From a checkpoint of a small transformer trained on Wikipedia: 13306 steps.
Each number is 500 + 25 x the weight over its row's rms, rounded and kept within 0 to 999. Layers, rows and columns count from 0. Numbers have three digits each. The size before them is the row's rms in percent of the matrix's.

# layer 6 attention query, 384x384, rms 0.118, rows 0-127, columns 0-31
060:507519476483483495497495505519520478474544485505457508501494473522501517470556501546509529522487
063:512487498493546498493493506459497502548493542509502498522474470525497514527510512496455453468539
070:520471506481511487513563495482500485485493508562532465495495509484444471469450495452472491484501
067:489534510485499478518503554545505489465509490516496460511514560472468507491520485455518488507503
072:486504515485473515499539533496512477469488493519489502534496570505449450511463514457496453510471
089:505555508491508496490475512524513487514508491424491511506487473509520559531546511519522516510520
107:486466476493507462527494540532497533504536497552492472478491535499468462498464509496492503505495
071:532535502504496473530536523447527537495491535503477448494510515536466458482495487460486469497481
094:502504471519502492538529499483491556515493511498469505503539480530471467492494507505506496507489
097:492504489496511543458478481503562503551482476450511550473518525515528515470520521516506501452520
088:473530510465477497453469502529537508505505489482520495465500532492482537498519542512504511483488
091:523500495522491472535477513522456514463520525512463488505476463476466495492475492470497493518470
097:499509474476527492486506492463540473496487528493484518499506526504535523501519517513502486495526
076:498518528466510507522441468510529469478525548518482503492513508479521532515532466497471524512495
117:529478534534490479532473494508453492493523480510526499483488470475484470505465515486478519483477
097:464495468501487500487491497507529483484518500524481509533497537486500479541480505519475491510528
106:506506543451463476483471501500503506486522477484511504499460512457501563541459517531495494501484
099:496484519506478484570549538489547434522506461535508522512444483488511461510465538469467516442503
111:495546482466486473496512472535511497513480499486500484525450522473447522495474461488513489505490
102:537526484474531522493463453495460448464484506501502529472533486458535514532499501513472534493514
103:549514470537516472547523490530467498508452494494476544505525506517535490543476476528488517446483
106:526500494554463528482517509511528527490502532525538528514533499487454522450485511476520475504529
106:492516527573495494456501507504509490534477507497505483528508502478508524506487497516449444514514
101:527506517503502469515510574460479485541518502484508457459478529504523506526470501514519507495517
101:491465470513500522531493498503500481482527475500533498489516501466487517467531473506475529487464
106:513523507509468476504520450501485474524472469464552543483511527501464501476477508475491485486495
106:522526533509486465478490508542492552467543503486485556486470412488486505538509477486513502517484
110:534491515476471544495466470474501488490504513471501500494489518476468509521477479496536527515498
110:451514486499480466487452499470515453481485551517443504487485483460483502480550510484453542524496
107:525535502470445467479510483518480516462460495474496513517513529503481517524504523540479452497465
111:503485512534508476519481465493499508513482516488466506497491475471489474444528468548523533494504
110:490484522491571526520503495522495508509478493559532488518509477524485490492512495495504520507518
109:457482510506547522499514478511505514496502501509519504485517472519480461484525518515506518528488
104:548473506507506471531565510492505532513508512483470493504534465482516478496499500521498483504474
108:501518500492522495515509490473500512513470505469527471495470475528517471485460484485474501501483
104:517503542504483518471487522468493497519523498520527529473491521541491487471479460495480527520488
105:480529459538496508472499478511521464500527525480484494518487486474525506484480497471509507499466
101:504535552511517463510517524487515485460547512459552539469477495447432524479523482497493531500462
107:515544482494474498526461497522473489467477500553498485450475536461500518533484448496509505513461
104:567503486520498500470515533488567483506495511531498483501508489482515519523490492513514520520540
108:514531473472497478467489501469494483473468493478483481439498519459507498515492513552461472512493
105:505527471492488526479494503467459499517487485482534472556518465528531505491528505500546513485461
113:481490511501507470481515507499509482504518459479496493498499489541538474494538513496523503499496
100:509523488490511491469458446540493511502564461484499517519475505521515547486509495495508523523506
105:496439521523498516505488503511496531473531505526491518441465504518471510472460489486481472471461
100:485489512489508479496469480449509532506479499551491550529483481519494489499506528503518490500535
108:529560503469442486516516471464492501456446548488475531527486521467490471505493513552508511527489
102:510510499512498480501530487504499510493483457503523477480514465514442505508521497504525531521503
098:571511506536475443478512500516500469473473478494539494514507531476488504504496477508493468519451
104:512532491496500503491483475519480504481501502513453517511516531543480531546485506556462497503481
101:521475540513496547531540494470533507479486442517463535540509542516517493522503502478495530490508
108:469502498589504518509525492486474511521497500489536481510485463530533510503503481505520528502486
101:488471500505502522517475484517501520509486495487542479491554481496523476498516479476444511504464
112:439503498511482481482528492500516467490485518526501503519509526479497474507503538506492532462470
108:456495481512515522493468522459532482491505541506458539479497443486528501506468486498523533520496
103:512481459521561523497499451508523475491514516560470531510484507515463501490535477488492517493510
101:510514486463485465521495502460514473492502495545445525488540459521514511533509498483479479517539
110:501489471481461476496503496485534507508505488497491531519536525506478475494473492507507539477489
104:536536512486500490531500516492495480522490495525509508495495513460507537521518475486528529511541
099:473545501492513489535513502498459513508513516488438470527525515482466496505499501498502519511503
115:522463467523461515488526535506508475490461511480512503497526495502485447483496480489546545489477
103:472474524496531517532512499547483542474496480495484500502504491493431500528513471504486544534471
108:505489521465496528503502487518492543514520464532508529519519512498519502540494564468492426483486
103:555532496525475519521515475490496548479559498495509495476503503457536497466503527501483496479526
068:513510479512515507525470492485526508518508520544473499519517509541494547496479496503507485518518
085:518487581506497519445502487504505553531490524487530510505474492527520520511531539471504485517545
078:521517442480518526494501521534471508490515510490518499507463464497529461532525520475513499483505
071:518502505458503534529463518492498502485510500505515531480484521539503497494536508470491499495474
077:509530525467482541488499517522507527494515528487483512502488513501528510557519565521500518497522
073:484506512525541496530491559488490493538502502515538510483447522513490477526532472498478467500496
075:545518492490466511467519515491459444486531516499455510530433493467509567493502540518476464479532
083:458517521522555482561483523473478517479517522513486461471506481495501455494546491499483488508498
080:493487483497529501512469497450472488469500535492503490485467533487461488495523466532486503490502
087:497506512535512498535465507505474527497476493550499468486536515489513481519507453446513504534529
088:475471462535490515484483498486475530476480475540493508513534508544513439464469476480539477575544
095:507489495498516507438530533464531480495504511490495480474507484529553533490492505544472526472456
086:485491518493510451462511516549471544501497483514505493512488490439493473526503513503485505520518
091:501502502510487509534476528509452486500515466554472505489501496485483446484465457443506517518508
089:495487512486515495485509496482494471489517476476465521490491464463486512512482505475481470461509
114:508500522512491525536447513477465520522501475495496494507490496521491472508498486466500493476504
099:441484483530491511504493528505498488509511512525493483506503490462493490460525473494470488509508
092:458510492521538451443512523530535493511534526493477490515482509500509460485514496512518461506495
095:537508552489510515503512502483537507514489478501483477467471513495549473503507490557501528498538
100:519475502467531491524475513491484468519512516446520539493545542499487485523464525471503499541489
093:518468456492522538527523527491457485519527508533504506517507509491485497482528448486523487492504
094:464498498505535492530466512497470507491525502472476526495488504494481473522580525488492508518483
096:476463488517503521475471542493521494476531497535524509509510516497516498518555480509475497503521
092:524512494513519488527471485511549505491499478511507531515503510508489528516476443466515499515548
089:440514479502518501448495500506533440529486523514523546492513544511492523498473507513465461449484
095:467491492521536499520532553420519488558514477541490513446507457514557484494507506508518519523509
097:504506496444461528537475465461482506502490466478490453552479544508450485526498509529474510495478
092:506439494508500469516512553476500527495479503496489504498457428503503519505523538501502453509507
097:491552513469481496522483503534532475498503455444504489469490483486502510515474485506493505484508
098:502511454476458517477504548510474443492518491468486480530477528515523511495474472455471508519476
087:505489510467495480478472500442487490530480516464529533469515525513506474477436524524508526537542
096:517470524513505496506501490504483458510510519517477542471475544454492475532444461519498489489485
099:507482547495495504525525511481515512548482525495475492532489465493504514508523485469523483501489
096:474529540505529503504495483487446510535501468450521508496510452528517483471487492511512513452504
104:497577519511475489539468501535518483471536490497511498443501527526508543526513518501479529461487
101:475509479492556540500499468501515509488513496508542491547489532498510491472553537479531483490526
102:490512517475420473485512492531474481468515504484470496537539504463537522503515512504489479526521
094:563500518467529491467506498514489537456528514506509545498488516512479485496472452488529505497500
095:485519522482471501509520508517557511478484473498446482489536534498501542521503466460496521507450
095:494491481565499483464546484553471464496546479497496506506447523494493460484495512517477494491508
094:516488522483481483510492521508515492508470576454488507526547482479541503537542472499517533486520
103:477469498510514477497476475556491518465496461502534471484543515511480529544490551521512513553502
095:468498503502471522464520478465498451521519478521478479473547484524512499551510544512523487494511
091:505463514523486503505519480513494508479522468450493493487493458472520466487489499480480509499528
102:500461570500515527522511522486508508478488492471514513531503479530487520519489503498482465512496
093:501477493448514460508539494476531504508473517466566523481508497517490504478530490508501497508497
104:500466500524508523525485476510517529523498485486523510509476473512526484497521522562518493488503
089:522496521467490478521455440487467525511463502489495477504467521494526508530492494504469508467473
098:504508532502512523467515439511493498525544472469527524487467504531521465520494520530500462538492
097:536543527506490473509457434485546526508462486499493491504516484492456503525509536492500508506467
099:506522438493522511496482490527476491467519528523494471491491496533523495461514513492526524523459
089:466497487496489480483497477467482498451518479481469508509464480509538461498502533503498532485491
090:482471536508505523516484479519499535515528515479518510505514531467436524494519497507465489500500
097:529509517529517480529485482488504489519455462490539508444473559524524466539488507534494547479481
089:503501470498483515495494492489493469534484495483479520482471474453520497491469433514485547545496
103:491511516500476447453526486538476511508487493477492520560486472520483493472505525504496491520532
095:513481511462465537505477464522457540469493518486509512496541478482530551454503491496493520486507
100:483482464472504514496511559494494511537514463503445511547493504556469500517526486495488502513489
090:459518481516460472526431511522492495539495526502523503441469532517524517509477450537496515499496
093:532537508505529516468558509464526490522460487503542522481496509520551535475518501504472465566442
094:504518511482501473524500478541520461512483486509510509519534475469462517503472465517524539517544
091:498512486473453517557463474484509499453481539510452487498464533513498505524524485543482491518490
101:519498478489489532512520505491494476510455482483455499504505464509497483521466516489483483491496
093:447520477478531518519482525495527507465490478493528495518498460529509463518492505466470470462476
# layer 6 attention key, 384x384, rms 0.12, rows 0-127, columns 0-31
056:535464485471528500507497478529518507498506533457505495496506476515449467468467512455489474457526
066:526511455475505490477492491449485519468502499448484451481498511516473519490510521571509495530503
064:479554491517482472488485530519504500486483506556478510497505528487500514467513490504485554521497
060:494492517478482529525502512536508528539515502599516551519468492479481512519443497440519508459508
051:489469450466500529491459521518481567506485494530486515486481446479469527501492494505539529455488
078:508500480515528500483526467468524468477503511442528492465514482532538518501538512502519473502513
094:510485489469460504536483494519495543548487509577529524512474566478467479510475502494496513473495
062:476468481549531499487447518555504503532497480459518500506531481538507504506477543514491509452470
056:509485493481520474517497511507464528478478499492533458496539512486542467533525511499521529500510
086:512522478506533493456554436476512460473497447460507483499528454510508519491535487478523463503510
059:503521549497491503515536498520569494546492492530543511473472537523524485510532496534544465515568
077:485491495480504495526442552509468527523524501534523502494494546497496467510467503499504532498474
080:524540498530518498469541450485525465473480495479491491452522483506492521510509487500507487490517
081:500479505510490519511504486504496498558467485519571519497448521510504524536523493507521490520562
081:488461499481483542517509534530452554576509514489536504543436507538524515538501501469500484489542
091:513494479500509523499539472484541490496507489480472501460514484495478536520536533538508487471490
090:517466549510469515481506479499472532503502502508464473461501491490496499511523500453504450494485
109:463486496490490463495474489512517545472462479541506566499493515500483500497456468504486474485569
113:476483544479477528533541510556497444524464514467474548490481495476521509482504479460482498513480
115:469497470505484463489508482527479468481481497513456516485507481519492522452485465467515510499500
104:539515499494462524498501487540478494509494487499502552459486483514498535491520531513520521520476
110:533519487492522470542513515513500482501531506512480478490462517518498525486465470503479493473462
111:513525501531511502480532512510505530502484505556442494488466503507507542477474486527514435501480
114:537506489508527527458502544454525519477447523493529475476520504486471495542498491526511458482513
114:509475486491497506497430477502504500478510480502534501538459463500506486492577524486492505503509
108:510502518486486498501515545421503491509479492509521483468503443493504473497471531481486474465465
108:498510473557489519480519513492488503511527462488514538500519483515477500504491507515474523515484
113:513488496477460531514487519492483492513492495483479489496554488474504497563524490525559518497501
115:456498495467502491513495530486500489476478521529515525463519500476536513476555498486490507531514
116:500536502507471465495501498493490557430541547501462487447495482503478516447522489525505529527505
110:502502529536488471478492482476500479486530492466460472467521537520485518509501500494469469565483
115:499514474512537476506473537481516516502491500549534520493501474489457516545511494506518511519449
119:538493520490525505480525475506557502516481525551522512492450492483514520522489501479529531511498
106:552494502521504540511532495515512537524502508507451508519519476513538470477516544485532434500474
111:473534522482515517538470493513496503501496483466533512477491538526465485512521476482548473524482
110:503472490511505499479520516506540519549492498550499500456497528510478538527473543522484516468518
113:504490460471493515522481483491512536481464481491560534520489492481543488523502492479503516555461
108:507498521505502488446492507445487499457557498480513526449501514478505541497527514520527553457527
112:468500465531498489539500524497487422488485502501484481436519539496471498480550511464496509507480
113:541499466527487495513490499490533493548484515525490531520486479528495501550453548532544527471527
114:533504491514497519467486514509504524446475486487428498461533506494505514496518508523516487478520
112:471514520507529508505538527501510477463520484514533482505535485539508480440496449487521494487471
123:502503454503476512441528466478497518503502490480523499477481499481530507513483481511504473484449
107:481529483499481499487497532480498522494523516488452481473505497544523490461491530490458507538540
116:536470477542482468532467502492513500502465480501509539462514540497439505464511479530494535500501
111:493497512474521477483509517549523517497462522478503532486510530526479540480512511487505488512509
120:511509486519452483512510466478499485482513513487472511480524474507486498496477517473469489495440
106:485511512489506488532505478497519487497495501465474494459452478458478499493494530507466513530553
119:507494521503470464496508518564485464460518487454472489456499470520482530536492484465479468497530
115:483509507526507473472476508487483500519484510483473498540544508544438495491512490533491500521469
115:506502539462503515481544496491528534535498553518504489519506562497498475503499520477508479554507
109:495550535495523514497497498514498516524527561515498491533490506499525542570501521517540504488509
107:491462523514472492461488478497538514482538504512485511526522496526513483510502482476529546545520
112:497495510523477482498531501527484523493541536513467529523509487515496490493397548460472499533534
120:526518507483529538470487517468528485493521511520514539490465504487535516455476494488476496503448
109:489494471492503497502470516509477507522520530552518525514512496512481472547500501513470482524459
109:502520488461480506510500490432494508497503502541516523499483491505506566472510545536519487467518
117:535490507502470480497510521490510507491492470536502546548517504496473459436511513529514511479541
112:516501481484511501509448522509480480486487460537550454452501523494527502510497491480457500441532
114:468503515529494478520491523461524525523512470485447460521521527497501508444513477538489501507530
118:473507496522504485482506530548552451470443513530535504497466471499473501487492524562512533541505
109:499464511495493501484479500511498494440505477506516475454505508499449532556532516460487493486540
112:483501545475522488475488527490502512484505487524482536507496537473501513474467526516467452514471
114:513518530460497493514447458488522511456514503499486518522461497452504510480493514496500501464501
078:491503468467457508508520478487489456480520496500490525498490465471462479502502520501542520491467
080:486514486535527455505521516471542492516490490465510501491485484494499496494484481518476528500470
071:515488515514470498490488505460507452508494462473479549502540529540491531464463500523479531538526
073:503471471499486501512500502486495504523516480538503518457518536522499482441498497493496528508497
080:498452504503505493523457473518513491495517530517520511496548564485475470486455442484470520540466
082:504483492476499552532481521481520476480490513542502491511507568516474510468549546500470506460526
068:483519564491492460479504504520513501492448519457467512528476511503489530512514486506515479487558
085:491493463468500506538463510492544544543502490535496498488531542490500486489531466534489493461494
077:510482541519473507522475486506545559537500468547499505501522503447498511503519460498527513433482
082:488469470484517495478474514521500535562515466523518506482523515516482511508518493472486480509463
074:521493503529476449436473487516434514521501516474496499521478476514491523495475512514516495526524
094:484535519516508490450508463522466493486483534499516514512467466500521521525454517518515499501523
092:478521492526479524471482558472487548533507487524505507481510477473494529476539474455494473481467
086:493450451501480517520482556534530498505519485515480464547508510516493465486499480506476533474450
111:464484488513502519502505568491516499520535455529557476497511527479515524467505450481487479488499
098:493503496448535540500511508524484572541502503464532498504541487468511468490532488482502466505497
097:502454507511502498478511522524530500496510537518486488487478526501476509501524455487532533498525
104:445532496484499488433556520506490504508533500511468512551474485477484488513486506500499502553465
096:508500500443490515532485482467502477531480455527456527500480522498500474482470506511489529480488
094:498484541551488533506482502494530417512472479520462510467477546507484458507543466481421504464512
097:447528505502508526486541515493514524532496485555539468484502526489524514501528457520508502481470
098:501524505507482539470508477508524514486523498488501487497529503506487554501523496507472500491492
097:524522505455481527485528502481524480542473493489542503481516471478521513501537455507545455478515
096:459543510492505515525521487460541515527464519520518481509480459467463515515525507491509483476469
099:518478509525507485444512505493470521499512546499504538522493516527484490513507523528459498512534
095:445507525474490475476479485462549530524526476504531522463499516481494490504479502516516509489462
099:522554471475510529511475509531502527501533523510496486467519540465526555495532494513498509490513
094:550543477513498521512533535498523481493488511510479507474508503529514543506521542545512499492469
106:486481508488494498499453474489512489501503509474515516478484501497527477486481485524483496480515
094:499470478474499546515532463513468471533479512524514448483488508506524488531524521499533496477471
095:460525517492513476547475532483498484499524467458489478507498533529481472519528479522506542516487
093:514492547504533497477484490464472489511499481543457518488535477505521464494501483528517519522487
101:479520506473500511499531475456518491506487492478504491533488495486519491526541495510541517453509
097:464460542469488487502454504513476497506551527472522520499492490491545495495486541483475520453466
102:497492529509463483505522490488492477462508489481495505488467493529502530508500526497501527504515
098:479492510486484554493442520470500482491515507504507526518506534492517470457466532484538540503471
097:496519519468489497487419481517466529511502486497480476511490506463533531525498447494488527478514
094:478460470508525473461497506479506525467512507529503486496540518509467533497458479515520523519478
092:463490465514515502519503519472466484485443523495489461524507532493501471519548483515527486542522
090:475506571501492521505513500480490515496503497543481505498516463496491481500502461501494500480525
091:533493495499495528465510488493500532521477501505461513493493477507483488506513539481535498524494
096:501498503515500493513460440472488499492493510504494467478540472469510464483476509502523481518523
095:484505468490478536494485498531547479476517464486502463495467497491482495576513540513507465508485
096:502486526478473515498507503525482523517495488529486486530496490505474485512469516482470535477509
112:509518507489510532469530489448508545488471519483495505530513467498531487497517484501529443528498
097:510472511508483478548525484489471468499481493446497509468511507514512507473465495501493535525512
094:469458538497467468532523441462499510468516468488489504453508536536506506523510497487481560518475
090:517506512507506540491480461457458536516490504524540533487435471512485495500524491467533490473504
100:538473544531498460513495489503518503450497465473484491469485512483484511516475485492489560507469
099:525512466484476496506509498492499509497533505496503534479445489526471511510453502522492511504454
094:512460455498504497512510516512448488532507520486511530549471480496526506536462446509535498506510
095:490513572485525498487469477585458536498493522483486507566494508496488501534500507501521504513507
096:489467465522514485520462518512505471476524512501513534458494492547538485487485511511526502477471
096:496482484502511505531497521442478469487490496511502492466519538511532460471529523527516524512485
094:455489500492505504470501529510534487494520500477515471509462491468475459516490527463488491504513
093:485532512506516428474536501533484499487513463515465497528529520527470512506499510493489497541511
103:493521481466517547454499509475511539518524516493543493525483513448463528533479505511467505545521
093:487501464508520492460509503511487488514521477474521535540493491501495510474462512477529487522486
094:537516491490523502546458473483503476523485512508475515497475493438527519506532472524444498480505
096:507473498514497467492527476527464487478453496461503521527502532476560483491515522511470502500459
099:458472471530488448478487460463464495516490497549473514471483561522492507495521502509521505516487
090:515474532485454511534493474522506499495470484484482492464495493569504521512508513464488497495498
095:493516528470479535530462502513527495505519538489501453482482510502556573500504468497527490507507
090:454504527518521557550513518429497557497507423512475529495486509488502487511540506480506494521493
# layer 6 attention value, 384x384, rms 0.14, rows 0-77, columns 0-31
088:502471539496495470524537504515500492485483520526532506480486479433476447494541530498493476486487
101:507544481505484497465448540488505503515506528527550534500510499515518541488508435546496505491536
094:523540548483484477563472459513491556499490542461497486542499517448503538506487507476523501523502
107:486558482488512475542481495466542463482533472476483511495470516491507472480471506502501494533545
100:478479525499450442491473477468503533530470522479482488480515470526514524465492510478468467495468
094:508508447548487571527553535492471519541506513516506501482478493440479502545479459516518464480529
097:539524515526493472519499515480476516515552504518486503512525514568485502498495506527478450513528
094:501467432529514517448499519517522489535467528488505509474472528478483494529474521484513490526512
098:504491451487473521506484508500500469456512454429470528525540478544506486499475437488509491496511
095:490515469536473521517462527475467450532471478494485473537445494530484498531505461490492516515511
102:413563441461535480463499460511494496481479483518549486499508500501458449488463477480481516525486
108:505548467527537499521534491569508481513477481481497518472496489476504544516456495505488468518517
100:552490525449466537497514515537525495467517476511516498457524505541506474494509520519503497470505
107:500497548419471480513501488531485544494514494541505466466514523517469488483525514481474532493514
103:520519470474475504494480500501487496488470522491511478495539491513519496482509498483518475475518
102:505469502482518476455480474479495486534514460500509508516543515499536492513545503521534534527492
099:551462487503462505471496531517461466542520472485502526486506508530472515498504467505505535474502
093:542535487543491514476506552493499524532480543533511497524446494510539490516463511498464466485531
092:506468485538454470507455479461537512501516512500554478480458472437502532492449519501485472468506
099:496527462486501507463514506505475509499515501496517539452451500473490501502497514484452512477475
091:533451491476466433515498502480484526505516496518514521518554470494465499546515495509506413545485
095:518459505511547464521507510496465511529532524528507544541497484517450502496521522488517499440499
090:531485515500475449444531530492538496492483492478536492483483494514459430535499488534495521532499
101:483460529530525459492505545510487497515470505513513512483517475482522524524500534514529511536458
098:495512512527473498489528552470469502473502470524501512531493490452519560533508490435527522518478
098:561460487518492498508476523523467496506534465488469465476563457513494493468529507508487435502511
101:515485487485482492510505500506501541472524495535484490514520505513508482544509504491475485489493
084:495540501507510473520516536501475456479499473508489486514521486504486551530506471495520489463533
099:507519461546478519527513515461462497493471524498527507492503506504529491503501516526498500512496
084:491531542453490492519461492485531486503561524491471525482477533480489544488491502515477472519505
110:496529494523520526483486517511481501490496494499513504492510550484465526529472472482514482477539
100:500463533544471508473517494470531529472506476462481487470529554519509499486467519482500483513540
108:512497512505475465505519492489488525477485513526532499554501499564502539517489503504456543486490
090:506508533484500466524501509474520517538532535466487478510516532476479496522539468486507462501529
100:463471487538492470517490472512490487540515503515492493515528468541529543513461500531502553498475
106:511479480529517457451519508522554510466498510488514515502523546524496485494470498505481455488534
096:488549520486535503503522497465481549466530476505445469527495490519518480485524536499482492476502
100:476503475519532464451476467506513527498518513534455461478480480474477514504557474490485547507507
104:531511479526532539479498550491510488504456482467479458493490484518449537499487523492496449474505
097:526516544490538481535510483493505483508489463479498490497513500474510522466517532467503509514518
095:466485505470490504485535516506509486526544498533510504487499533485469491532466501514514530471465
096:473520470537516517543494512501442497511495511478519495516514510534493499505492516489495506497497
106:478475527569541492473482533474524491471481460511493474525527514513502496505468439496533504493507
091:543501510506534533496457512454509539523514499478483524534513504469514500484535516513459465486525
100:511507479486525509503504501483486512496493474511516471512528528498477539533528452485532470513508
101:530512517515506462494514497529478458487535541501519497508500481524483492532488473520535538479518
101:534475474464492490516511493484484461507502485558473490503514482549505468505512538461546517519494
100:529481533486503543538514524496447454500552481542529484528498497455499552538526483501547475490505
100:479488512553464467503506494490482477508508521475518456503528490495461480489463465495531543512539
099:488475491447464481487493500508467539497511452522527514473545521494476458495538482490529476488517
094:484555487532492495463492461528506498515436539540524493485478507456487485487502479521498482493512
087:530500473469512519471509528510533481493458500469478459510488487499451516480524480510523494486547
101:483543452498532503470554501490475503495469491504497484471505538523541463467493525523563503497498
101:512438460507453502515552482507495503501498477498512464483487514507527483504487478507468443513504
106:538489481515506484491480525479432511495483528547517541475478500487515486505533527534506483526509
096:478512479467487476521497502511503479469491482492515526510489523497493488510511486480520462504514
097:494430503474497477496496491542529554492480488536492510512464512480524459492549454500469537499504
106:536496484477493472489518548512517499468474491477543513489543504509471529514496466519466473486487
101:473475508510496476521484484513466509503498510493558539526481492502450522453492536496492517486476
100:512543508456481476498505546520472489466510505545487537485494511457464513495501510471527490512500
095:485494494498529461521492507489533523496507543514495536509523507498516570515540511524510489508495
093:499527504522495466483500501500498468502513537464498523523478532502468480477523478477537503501519
091:534498485526477506482500513505498465536487489460525535507492518514488470503538479522545507507514
094:463468512502471495462480509513514490470498477477476476480513493509503505487484528508526502500466
099:544503461509483464447460548519465477468477493449508560496520513497501543486512547496446493487496
085:538453480506500453488499539477503511443525518527510483484535532503458491475504497495506501521527
079:438527492480477473515515505489518523534459538536496479518501481453526429490519480523505479482521
084:485479464496476510447484526494483516513511512490490477516481485499506526454465492498484479493485
081:506517485518488501518496517552489534557480504506486526516557549509513500510541542494528523469487
091:507471496494522485519505472475520526493536528516484477497491488521495509472525496524523513497491
096:486501510540515500503486482522463486584507477498443521492506508495521554490483509458520474508519
074:532453513477556475523481529501508507500546543489520500446470462487497478489476492526479499533479
087:491522499450464487460512485488469522507520506486529528546500477570493541499493504523512445550504
091:488465525470514520536478483522517506480525488480477480499523537510534459491490490516516528461509
075:520516511532494559498466495508458512507493546438492488505493546452520505540473522479519495508451
086:468522498527438503497504468529486485464510441489489534506510477515520490488465484447495519501493
084:490489520521541534527515523547479514506510525497516466511500506463473488475510501502516533543470
083:520501480491505487508453542540519489509442482493492539513456495484511549481482532478464547484465
# layer 6 attention output (transposed), 384x384, rms 0.183, rows 0-76, columns 0-31
096:474508509462498515499481481503512508500515496467528482477515523487487544514476499467489510503482
095:500553471499475489490493524485485508536516538531504515487507501435513535475520510539479504536462
096:499463523500520509503497521510488476507448508507478482578505442497509493524517485503472505472505
098:502501489517486497528498484521508512479519430485496503473493513556523526505503499492518469507508
097:496507505425489498478481497520509541520493545518520515480498459505487511521451500449475464509470
091:513502514461518511519489528549481527497492502511505502487483552500484512439481502479485487527486
090:525515517480484512494499517505490520484544507475488510493506533516500509498519506501481471485515
092:494465501496487503500510501519497508514498483510508536470450502466522460516457491495530541517444
097:513487521478502510560489505524494515503522517513499492524478521474470543492525493508515504509460
090:519505454549483529502454514530522440534510518480482454519480516491514498519482509492528504490530
094:459512460523522509514502450485520492514466478506512497493434554519506494503483503477533503505455
098:506467492509536508516487462518492452504468454499513559459468499540516500526521491486524488527563
100:504460488524473496451492491547507534516509541500488517505484516470514429472499517525525523495530
098:493502542480474516512470492500493499469515436517480500487505527538513467438469474505497519502483
098:478496450479507469493508499513485488503492509518490482486531504466492484528471530511501529476530
095:484499531496518509499496516475476473505497529514498494508542489458513483473470481529529519486520
095:528486453543493499532527522532490480526493508468516487472517476557444513477506507465516546492514
090:540478515462493485463520509537545533530484548466475504525502521482515478518466513475503450487520
093:495533487506470491492459481478516482468487478484547495515526475485519486511494522528489470520477
094:496467439516538539520480502482506501498493520489516474486508488448487490469518479530503479536465
087:548478509497474513535520493504513516479549470489499484478541492509466500511489512527538480518494
091:531540530513538482520450510506525489507490516499505507502510469533518473500494532511470477524462
090:494500494515462500495538535492493517522532486523463461465525564522493437466470511544521490520462
092:499476496481519486525493500510499478524480539520514517525535471469503480493492520527547524487473
097:518518459506487486437495511526476457522533496495489480545533534480512523469524512490557502498481
094:521496495515486483512529548484472474466516495496479426465526449499504467474489521475485482473526
094:522511481527459479491492515504502491524530490492501460512523458510475482450486498536483517551514
083:499495533534519490512487481522485454508517455524544480512502526526497520498529480508531521531491
087:511505472499493485520518507522517463485487537484512484499499519506494496546486544511501500486532
088:513520522476528509490494475462476531518488498521537499488464517472492508507494487467506471524481
100:509504463538513538543503547490476488500531516526475521503516514529502492546464493491507506483533
095:526494503504489519509508570490526515493520522485472501463497534503500493507504556507452482464553
097:518494538545501514469523509559506532500491492517470510546515463568478528537522486525480506509492
086:491501539498504501439485512540521513509543562495477477441470500459490528499538458506503498513440
095:512493512460487465485523481521544470521536491502519508510505512559500447485469489521541539546524
102:522515514501524518503540491524499552481493518534478498518496578481481507530508474553490478493503
090:486487504483556499466513511491522521524510476493494482550494474492501460472553524514509495519514
097:519478465505485501499500467469485485505494553502480513472498491551456485528460511543493537487479
102:530454472497550520492464536522473520515498490502487493499514514494528510537512481533454468478512
093:474499494524526525516524523489526478476517521502486486497470455512507497535497536462525474482475
091:473529477474505538497507462522499480469505514487508521475538515491544525463497557505515515531446
094:502451471491489495516528485502520534477515457514468489527446488472483517520496459532490514482501
103:498483492506553493445476519492517518471496445483530480516499559528490472518488466496538503521530
083:534511527507537494475491524443465515536526544489516511505489481470531491474539514496503492509502
101:520507533508491486538446516518514484515485515471482517506498513510493519519481492497496511519471
093:502496550490495493519490520434499492496514518507495504470533473542496563513508475467511489504493
096:487497472477477491526542469457516468517490501484505496506528468501532475540505456496565527458462
100:497491526506517503543496499513477498439504501513517501496528500487490500527501482490520485469523
095:486481499490480512460518489520500502518529530462515474478533484539458515469545443510508537517529
094:485502529548457489476506493509517486476519491475495527524522525449515477451534517470542485503502
093:449457492502505556455492446467480482507493509551549485491510515479495520481507495503494533533476
082:503485498505516467481495494508495492468516515481464484554496441487484476546494505548544506506502
095:504510471528529533512527513518505502561512505506503534486526529494481437492560476492504519519497
095:500520508501484468512509556540502505504487394517537447518480534457508475517483487506519463512512
098:481478527479524487480468539542460507479492514493517532503483496499521515522553505524512490483520
093:497489524447500481509513497524531522501478504506475516481520505453533545458463529476511457467496
093:494510542521507543475463487501480504527477465518520503476489530475443525499497486504488554502523
104:521492488475474487474461510528499490477432488463526519478540464477486494518510479505499514502527
098:498520475515478517488499482492503465506498512515501518524503508489504505541524534486512499503475
096:486492514490506457538518512515505457487521537491537457512506481502500506482505512489537487485509
091:508503551466517485497510506465498497499475533514505486536469524504446484497484573561528496519460
120:479460515538506452513485482509551466480505506542536489499525489491464533476483491470486539492528
090:502506480536473515497518525502500462502497487487512497458544477527504470491470474510548539491486
091:526498505519503491490496524485510503485494508528513485457495481536555508472502526486463489510479
104:534532478506514517483482561524505483484524499506531499500542464517464486485509503541468497522474
092:495500485452512476559532505452505493478502468529506511462458476491465501464528482487493504484493
091:493534505475487519491496502473492515556478532530457529471526462484488508489507497521500500526475
086:499522493431507514492480533528488486492519515492512522483493503500505497527513522508489500492530
088:483480535512444523534520517477500500485513483528531528472556565511492500504496478514551512487522
100:511516526517528489490518500470521455485499509500498494518503500526502510494517514526482480473467
096:478497549501512508532485523485464520547496512520501502468469513520501496492476508467488483503472
088:524510520535556523516465489450497508490491548530492474468461485470470500508496472515487448537530
094:510525505530526443466534502544483464434476491521505496520530501477474507495471482503483485488427
094:469521501506477496528505503508505491513495482530483466556534454478474500457492500483541498497494
089:489489496510552504494486527502497535526473529499485484528539514464562512468500528511525527509505
094:508532475515496500461495461511502508467506458462523534519479530523493512493467496502474519513488
095:496520524490514512525505529460512515515493513520496536454513472479513506495523526463493512490575